python train.py --num_hidden_layers=12 --hidden_size=128 --num_attention_heads=4 --num_key_value_heads=4 --head_dim=32 --intermediate_size=128 --vocab_size=4096 --hidden_act="swiglu" --norm="rmsnorm" --norm_place="pre" --norm_eps=1e-05 --positions="rope" --rope_theta=10000.0 --rope_fraction=1.0 --qk_norm=false --attn_scale=0.177 --bias="none" --tie_word_embeddings=false --parallel_block=false --init="normal" --init_std_qkv=0.044 --init_std_o=0.0 --init_std_up=0.044 --init_std_down=0.0 --optimizer="muon_variant" --learning_rate=0.00585 --lr_mult_o=2.0 --beta1=0.95 --lr_head=0.00525 --max_grad_norm=1.0 --warmup_steps=200 --schedule="cos" --final_lr_fraction=0.0 --batch_tokens=8192 --max_seq_len=1024 --doc_mask=true --train_tokens=103400000 --max_steps=12623 --dataset="wikipedia_en"
Each number is 128 + 24 x the weight over its row's rms, rounded and kept within 0 to 255. Layers, rows and columns count from 0. Numbers have three digits each. The size before them is the row's rms in percent of the matrix's.

# layer 9 MLP down (transposed), 128x128, rms 0.181, rows 108-127, columns 0-127
092:108086119127158138143098091123124123118146128177142089110088129125122145120130096133152136128142107100126129113141129114144083117091127129160121141118109134135144161159122144135119117138144133112132105112119131102116161088140112112142140110117148070161155104135113095163191079122089150150154097142134131097171149093099128104175147144084161156085108116173179159095124134101103129126125
111:119093130092167135138118117132145100098116114124131124125137122120143100119117118117168097148112125135143152108102103127067128120123145127129118146146133151138130080131110157143134137163147138098115136153141125158138130089135177200148188134135106129128144114152100136133113101144165131128105150108084134185111124123138196139162116133131116168128125134104111127067199138114159163119115
102:116183099147108118100161092153171163160143129139101108112109137139141086122116148119090116132116119130129117131135160168098140136084118132112133111130122129146155140145112124192122099099168143176174117125117085141148142115107137146155119139092093121151145132100111084069147099133148117095123155165155139099172111150136155156138131133160100166146136122115144119136084141164128113112123
105:090157170122113153167123112100150147118087146122105151109124057139108187141144144121075153133151117131122111155109117133149146075154106148141036116113125123110116115102162128148119152148139173129066144152148111130107139131106134162152133117124138125158141152137120118138139159099129122077123145154128107109113137131092131131134119161130135143147122141079129117154159131127143140103105
108:126138104125105122154111136055147125137115128155133142119131140134159139121141140137128135076114121135176142142114111189148122088154123091120143119142157139148128130130144133132096170127103112125174084134149131130125167109116151151145153118163127130132123118117099118081132115149107112157142101198129106154124107162131128135086094094104129145147146134139117157161171160120183081080109
095:133120110088129118139131129142158144122125119140152140093113106195119113147146127162145141128128122122117183132133123168135195169143162107137136088093137153115156137138145075113118176149142161130162111090144139124128130140129110163154139157130136151110124111120166102140100145109118133150166144184140119125114194110183152152126124129155153093105150152106107095108152134107129151107119
101:148135114150136105098155148140145158124123121121107156120133117106111138119111120060196123111165114144135088116129115183101122107162142064127136148128143130109164121146116115083123136115121151097101132137138117132094145137107144129090133096131114109160124117146111129136111144149166079136128125130087106109122117090148164109138131158096102124076093128072116112150099152102136132128189
091:106139137146143164146121183144126150153178112130120097127118128094117124112142122159109144170128145081110107123156100095106138113114091118108146131145142123127177106095150119159153116123165145128112147155127109106132141103113110160147095168163172121073174089130154138077096114116153130165114139125138098155166121081098109112108116109142136150128136158127158111142084132144121088149119
095:079107126100125100149110103132077102172177142152166134166120150144103148127127135150133147103097124129095141129126147137167142115111187164129092152100169132094148128124104135160125131142104120126109125164120171149112100104138179171137115139160127115115096154108133124117119105107120189122130154107155104126086144091149113111119129098123134102117138168144110104139136103112172157103110
103:105121138130160079127104107148107159138097138139110131141122118123128106162128159119125159136174160122149142139155126100138110116151134114168138152159146135101125146106165117127067119165086125142165130168166146137115114131119112108116157146131167089112141097111112141145137122114137091100119106130140129183132140093101113129185115099110136126118108157144206130112117152077080110102128
091:144108103171162153098150153118136108138131130097104107123133105149148120101130110128146154165105134120127143117152137174129138142096146132092064170160096099120186116151141149133163108143105103090133149142124186112119140115149175152133118095108126133152144106094107087096134128117133113098128149106141116180132154127153145170142169146141155116133122126132116099124068123154103101103112
101:095086143123162088112112113124104118133143114151143128141124120105109073123106153141170125074105128096122127096141117114131107130149161089142061140127127166138154140108093112120147130139097141128143088069104119098113144108143145133112132107139129130144131153075156133096085139148075135163148149119122140118133136131149107132139099112073158149119149105138116085078166129121149146100142
090:068156161124108083139110144119121116165102146093126128147161141143129140108139107128056118112165157133122125112146092152133085099108148129119161159166109119122138174121149179147115131112121105122147146143097148132146065120102139121155100110113097107144124128110157097131134113081113108106084108157123122101145122111112147112124150136132125192141155106108162128138166115119133085136124
095:094091146121161115139093111107132156095149114170152174099093101162119146168092132123096148121122099107101145115135128135149175128133156108187151108113186113089161132168148127148134067156142093150120123124119131132103089108144135121145126125140162127148132076135121099136118163139129158152128153151125075126134140112156173098148132102134134102107147125122142114111104108101125146122111
104:085120134140112155088152136119137126130114098101120107140087145140118107127089124160107123122113167137153155102155161162157124146129137099153089151098105119126140123095060113097142134174139144160117144160100132123075114119148158150114137126118120135192120146143129126133130156121126164145136171110167118114111119170146150134154118097109121160112189123133111114093149101084120170147136
100:141081125105115157124142106145082108123167134139141084126167180152126133109136111128179117141124075165129170102146122164132138135159177145109154132152114144138152114147132103121142128124123134137111133119126135167160116130156116119117120130153119093134128111134156161090124104135149152123134119157101161125134053127131095123112132107129145064097111168110106107098105159172146131148082
103:092146140142100143093104157129173096110133124128108085128142076132138105130138183148200086106117100120153135100149117105169134152171139154114141156130149139111134134114114088139118144116127131158106125134157114106147125146136170162130089137100116140127101139130098142115112095098162088159112147131138141180129129116118114132123099086121150139157118101173159142135153136138109087178129
099:158139115091114102127110126148101110118141099110166085129132048122132123107118104120126150126144114126161125116121142128136150137126132140122142097127108196120149097145206170146123121125140139129135105136160071145107104123111089138156155065111153143143104107147098121124086127126154133091133102112159153105109131107129169135093142131118131119143155129110101114118082149106117122077134
098:112129124092097107118097091103163125106112116135101175125153145083132103096132157144142145103106145130096129168142132157112097149066148107159105163143101097108153130093100105130133120082116133080113135122130107132112117126072142129114065079135136105142125115136097128107087124099112169170149126121112128108084148123143129141094094099124142123109153157146130125157089138114141127134131
107:151122133109114131116129155117195147124116165146141118120129125121108145145113140121137122139103140156131144089142156132100135114122108170095255141152101108120133116099107138110136136132145149140120134095130136125156143100139140107131105152144132151098136125120113129107122116115133143150134109129157130127105112134101134129144125115108103094090136159107123110104048113154116178101139
# layer 9 MLP gate, 128x128, rms 0.177, rows 109-127, columns 0-127
101:147160146136160178100152134131125095186147140124171162104126115124077110158101075117168116125094134112142111133100130115165137109100090173119071163167136174140130178120107127123132097127100139122114090089154119112100131184158145110116103138108126104131121146110142096109121136094099134096143133151110091157100128124117142133121129130149117166113124148142132125146109125161135131138148
099:136120113134153177135148168153103111118129102111148110136155123184154135116115112114131108144178138118133133150130101122143123173092099236148108124092124153145110123123140135108146124129144130181121119135085112124094096127164129170091113126113112110131116125114177130152150086114144159111131134164086144111098144129126138136148126124138120162155153111086115130116117140107112091152104
110:190121161147168113148124149131119126111159148162147095155143130151115076138148160088152103123166130109158131122103130113146124111113103110134113085097147168172172105101120161136138098098080125148133127118135131131075143102137130118100077123137100118110123098120089102113128111133159128130143122177154179136139123150118119098114144099161131144145179086102159129115133123136138146122152
105:142139087136148123168123130108123136184112111165155139126116088104119159147114140107148094112141148138122093103099123137127168076127119096129150138111125143138160129121143136142078110127164122152138166086153111143065145101128136122123166077162134119128113094155138175127150106151159139100143099165149124155127134137151106123120145116121090139149177165108118095108167125136096088143107
093:147146114104113130116150155134105153139108143091119079127067134125100119131141174121183128123145142140139154124165103140128194095151097125122146169137168118111101120101159155133130086142197139149129121150119153131144166120134096141144134130102091140142157163126119117130117117159105129112111156146198134117156123143140095106153132155119106105141170126131109107124135144128129118175092
098:139093115177130133171110159122095085113134165101120116127102155106129112155169152094069179135120141109101137124100104136087139156136106127154062109109153122106118150108106112134113113163095141114147069125139130139139095101127109123153150131123126110156111164096131109140123101127114143097137150178151080131138109132169082129123126099132110152125166156137134132149116111107149137130157
106:109132121155104118109130132107130134068105159137135102128165095140171110172103154101113090137121133133127105102112107113090114144108133159184112145092164145134132122103107145125128107168142137114116127127080121142154140094156117143128132132096152102136132103122083095137145169086131118134114121123145130116088144130114122084134129097101116161143171145099157060153114096172112096157106
103:138120108125148135130167146152133125105130127110135136100151132115130131131114118137150130116136118114161161104139134126103168121098117138111120108135083109124140124170071109116114144098143087127196116128099122111124102118182133156132089161120125089161131127129132113145133162152151117121143166119199099162150127197120140076111082149129123127165125179119138118173087134141132149119104
111:137114135097124135105155126095161148142130147128106133133145110139116142071126089158119149107095135115137127109131113192111111124131088140165131121129128139096202119124119142138144114136104127138149165131121155132099109131145161124116114179116106095180142123081100121105133147128135075139129172137166135136157163138141111166167138162119109135098120130089143104122116157074099094168128
096:150120107124141099122105141128130097117119167134120172122136100134121113144113147134175128110142188088138175105132141159154150097138112092170161137136102126154111143127170146129145104156117159104100123134090114120133122119093111083109148087136140143152123128149111127093086123158166180104119135146138118107181162179146107118123142147115107165138103144075147119133098138143120116084112
106:154118132114138109150152113129134176153173139136148122097137192130124099141101150146161119079102121133153136089207128110129139078115107153139147093100161138149163165116098090116127157106132163153172134108131136145085161091130126147108129119138107142116135128133146108101123133150142135121102170137109153150126144128165144134136129120123121132138136145178117087133117175100108152169149
100:137062142123150145178111144139114088107086138116078084150140110132132129135111154144137125128134178129145148145113124119120118118132132119137146108094173125100132105130094138108121172145130146113107143089113110167148146115088109109127097112157125140150155154122106105100133128125157092177102159102108139137159139114146105129117147078139124151108103142101142084199115106174132100144109
086:147140075112099135098100140100122137107125182143118108091150108092124161108160129126142153128095115136137105125115141142099103153161067134078163110140087157124148138105129111135137098083112146095128100146117113121162113158123124138131146138125120123121167143140186110071076105097138135107119111103123203110135150113116139137131113137095093128112152151131116094143149138143146120136151
104:119196107149131146145123121108088134175157145142132146081080149113147163110138142166118162122128167122102135176125118133141144158132138147119121082125102157141140080132139144109091107108153121117102136133131129116106107147167105196123162124143120077145134172135126107140134116150125121162128157139141088104103108165172163144129106162099141143129144131137127123166101130155131094112110
103:095117157120133130115141162168118131141164135141128131128137088138153112147116134117132116086124145183137107111109143170132123104099140135132153098153122109139122099125078136130139131159123182142121188093103128149107127187141142130132096131105139119148150040130150114132148104138163134180134141109176110115104126132152117161122134118137137177124142130127129082119108112175100139084133
103:137118117128145115073147151163080115149159163152093135067087145097214123080133141130123122153127119134106117151108122113141115162098153131097118118142081159144157122131135104156091138117123122118121119145134112128128112078137132145114157100124118110109095139177119127173097151146111124147137171134115135169133137134144150124124140138157095115168135109139163125121129184106138129099123
100:125120093135129138157143120094059100080109137138100103131130141124088111089100156107122108105152125201116154121149158059122143127153126161172136109100109089105118154102100114134081117158107130145160168153143149113137131117122137090122107125164126142090139129097133118134150141146104114162162149120133126109132133100151115177150098121141109119143137137136153077115148110130132128149145
088:130140141136157099158152124134161120122100117085106124127136141171111166119149124104127131138150081120152105125139101073153123149141139091147135070067152143129109124087145121147141134182109137143135130184168126118119143109139139095136128186143111112154122118155138120117142147113131129120105095135139101137106129141122138099132139130125076155133170068103132132119155071171118088130116
096:131122126156105176103129149117130115148155164084164084134144127122101112113139125148155091153160178115121119136161121114138077075114162110115156089151125109161154104118125080127104150124122158125146125117125171099110138116122142128114142123141186101112119091090109132134138123132122147171153111134112126089144094127117157151108141137124124078106157106111131105093201111125143100129132
# layer 9 MLP up, 128x128, rms 0.189, rows 109-127, columns 0-127
114:128079137138133136129143130114095139132144087152186094131114131136107131123129132136128090134127100101130153106093142099131118151131167145138135140061127121179144139151128108121111139147145116119150159104107158130113158149121105136105083115127158121100065138100131078113088149081108110071159152107120110104134131098142114140112154178148148159103100138140127157111082123160103108137137
107:139147125139120167108125122111099173121117064153112121095144139188106082141119112092127129139117088139134143091131133160127140139136158167170099177137163140123118111101143118107130123122163126163141170114150169123146113157161103121144096112119122175120122143102092112103073156108066131129080129144130158114117146122172139141107141124152128173147141143100115119141140147119118123134135
110:089130115125141153144109133089119100132106097149126142111129132154114138092116124162113116145116127141095112128149145161126126118160150113094127138152136145136098128116139133146092177145132105114123102182141169110138159137117129091147129142136152141161112120127120119144153168179099146150076129157150074143120101128123160154177137138119208087097106175128101146097122115151094146088121
106:141137109154075115137130157123139139134095122119175086178190110148129149131167148157162144168147171146147137123135105088114110129122163119080123140151130119150113117156147093153072099164136088125178134100117107109156159146136137126146147148158182105143138133126098145125147137111156121134135094145099113131125110147113109139114123081111106116100093121183126133118139136104140143113140
089:145128112118143143100130068131066115116117217106087120118109085108114139154142164135093096104085084126137127121120113129152088122115120155110116167106126138098128120081105155137127127139149151115136107120083143139159125140127120142101127075101124124143144139206134145152172144122128134101137113150126157117109108126135176089127115135136117118141101128130137124102107139152162122140120
106:152131105074100105132130094198161116134148156110144133135148124153096121119154131110127139111122112103129140142110159153152140164161103095111106150147166107168138139137103158121138103134106070113077130108113127142124115148123161108121112148152099138144128147139129144065145121092103087159142143142104127146102063097149131102098105083125117127125113091142119114119126167150102124154151
097:105097102175147132136137145173133150164101126129152116080162105112118168114114137097111121127118113147115135111054148143122159116165160119098123120127094135101123108163160156131186076101107115113138105143138108145118119158136082149163116088099149151141150107131138121149154151162135157131138120096140157145143170121141134098136129160129140162149096131142120136149132123104165169106090
104:124114149134132142132161141114075119147116129116176122167071158162129106161112177127118110098142185167181148159129132159071121127092109147112140151136140145129120133108104152073117112103115128130096140136192111158119128155093120131155181153135099136137127149137140114116147124131102100141124112136084091119138110113111150160118130106130075125159115139112144154133157131122132108136121
105:149127139092113145163086083092123140148149091148125163139115101088126113134147109129104144161150161117125146117147164117151115163155115084113139123094140124125157162129096153103096117150121125129101148149110126144155156095137145130123107154129151144094122108123131170112163077155101125145106086102121160145121132105123129101188169113121098140143138109102164139126176137092140110131189
090:121117146125141148128151107106152174173084095120135140147071117100131109143108120136123124154111125144054099145128119103154122109146115118146132147119145106103128120143114077140138137162146142159125086088097136132086148123105126160150116126179161110118102120178127130145125062119134131099127126108167162185098116139137123145150127095082143153111109155129147126122154104093111131143124
106:173141133115104137119136120128116133141104126160064079174046115164095148121144134072076146132134112113108085136137136134114147117144111174153151120166099168094094120120155113148091128102134103145126145152150134129148099136092128131171137131133145095143154096143126149125151144135161159100119124143167135110116164153130083120128171138128127131159112155115129129114153106130116119136116
097:159141118162152134118112123160104086135135122166106144168076149154074142109085148148146090108109146108146132084114138139138164140118159137122103119088149119123134081100125090094148127158093108112132110117141101151129123117121146149085113146084146124130163107160142162124138133139135122108106124158070140104129069111098156140141155163114160151140139131122096126142124170096114103116112
090:151163131151086158084136141175115088171126099095129098098167114131169110135126125129175134120129153126117128099089156155115123139159112114100149140104104129125068130093102131116112172138152117138109148108152135125177104125155093127113151104118145120137115138142112179166119102109139085155130130151110100143104099139145063177113128137147133138157103110123118162114120149129132112100136
109:153111114109150127130092144122135122119133136117112083170125141135116115129085186133148145095134144108142164126078139110100150160110109137138090097097127096132103110112149134128147126165092140189176083142142122128120110121086107106135138133080132098099078150116113151128144116116132166096144098123132148176133117168164172117070138122147132117143104142104147151125146143107135140153154
106:131113107146115131122095146148105115113112138141133123180134154116113164115077150131166146116139138118115141087169113102126178114144058090126140096134094061127136154107099146092101156103110134151107118083092138110121105135153125140094121128154136111146110103145141101123104118167130075159136116132118132118122105126163124164112142121122117182094136102134110141075146128107156151117129
104:109132098115121115122137124151154098064124106135107142094103104064151111137177107144097143142169096110157129182117133114147150097110149073097150121103119093139098155147124140115130117093130113119147178128139108156149110135117093111142135164155144130131125167170109091177129120139105100103119166098136082132134154121110149106128106154119133129135125077104118145135106135134108112140105
096:140109136111110112154124176152156135120149148137157145143161143078141124173189144079132096157144137121108121120164095176132150129110132125137181131158116119129146147127115117124120121129110115107116129117060163107133161090110161124097144102137111134074132133140147154181135114108126123150141117151117077130137075125100127097089118136154171104107097169135122165124143135133122147129133
092:141115102110118112122115132137140098123139114126133149089082117073109133112094103118158136142129119117125123139151130163069177120139127116123123167141158126140138151142132131114142119103096133080171123151148115153160130150126138106127146113128117122149123123151135128117119166107123134174044168110152095156146151117102145091168133160126121171114100103124102145149088117076176100088123
103:125121112140113124118158137142116098101163141123094144144099151125131096105133088118132142124131147131135141131121124132159126135109116134134175130158136103145132075146142140101099159122131131145145126131176115087116154105151178171149120147087131149183126082114147136106122133170143122176172144130168157159139086116152131129108172187139160107125153156099114136102066119133098145095137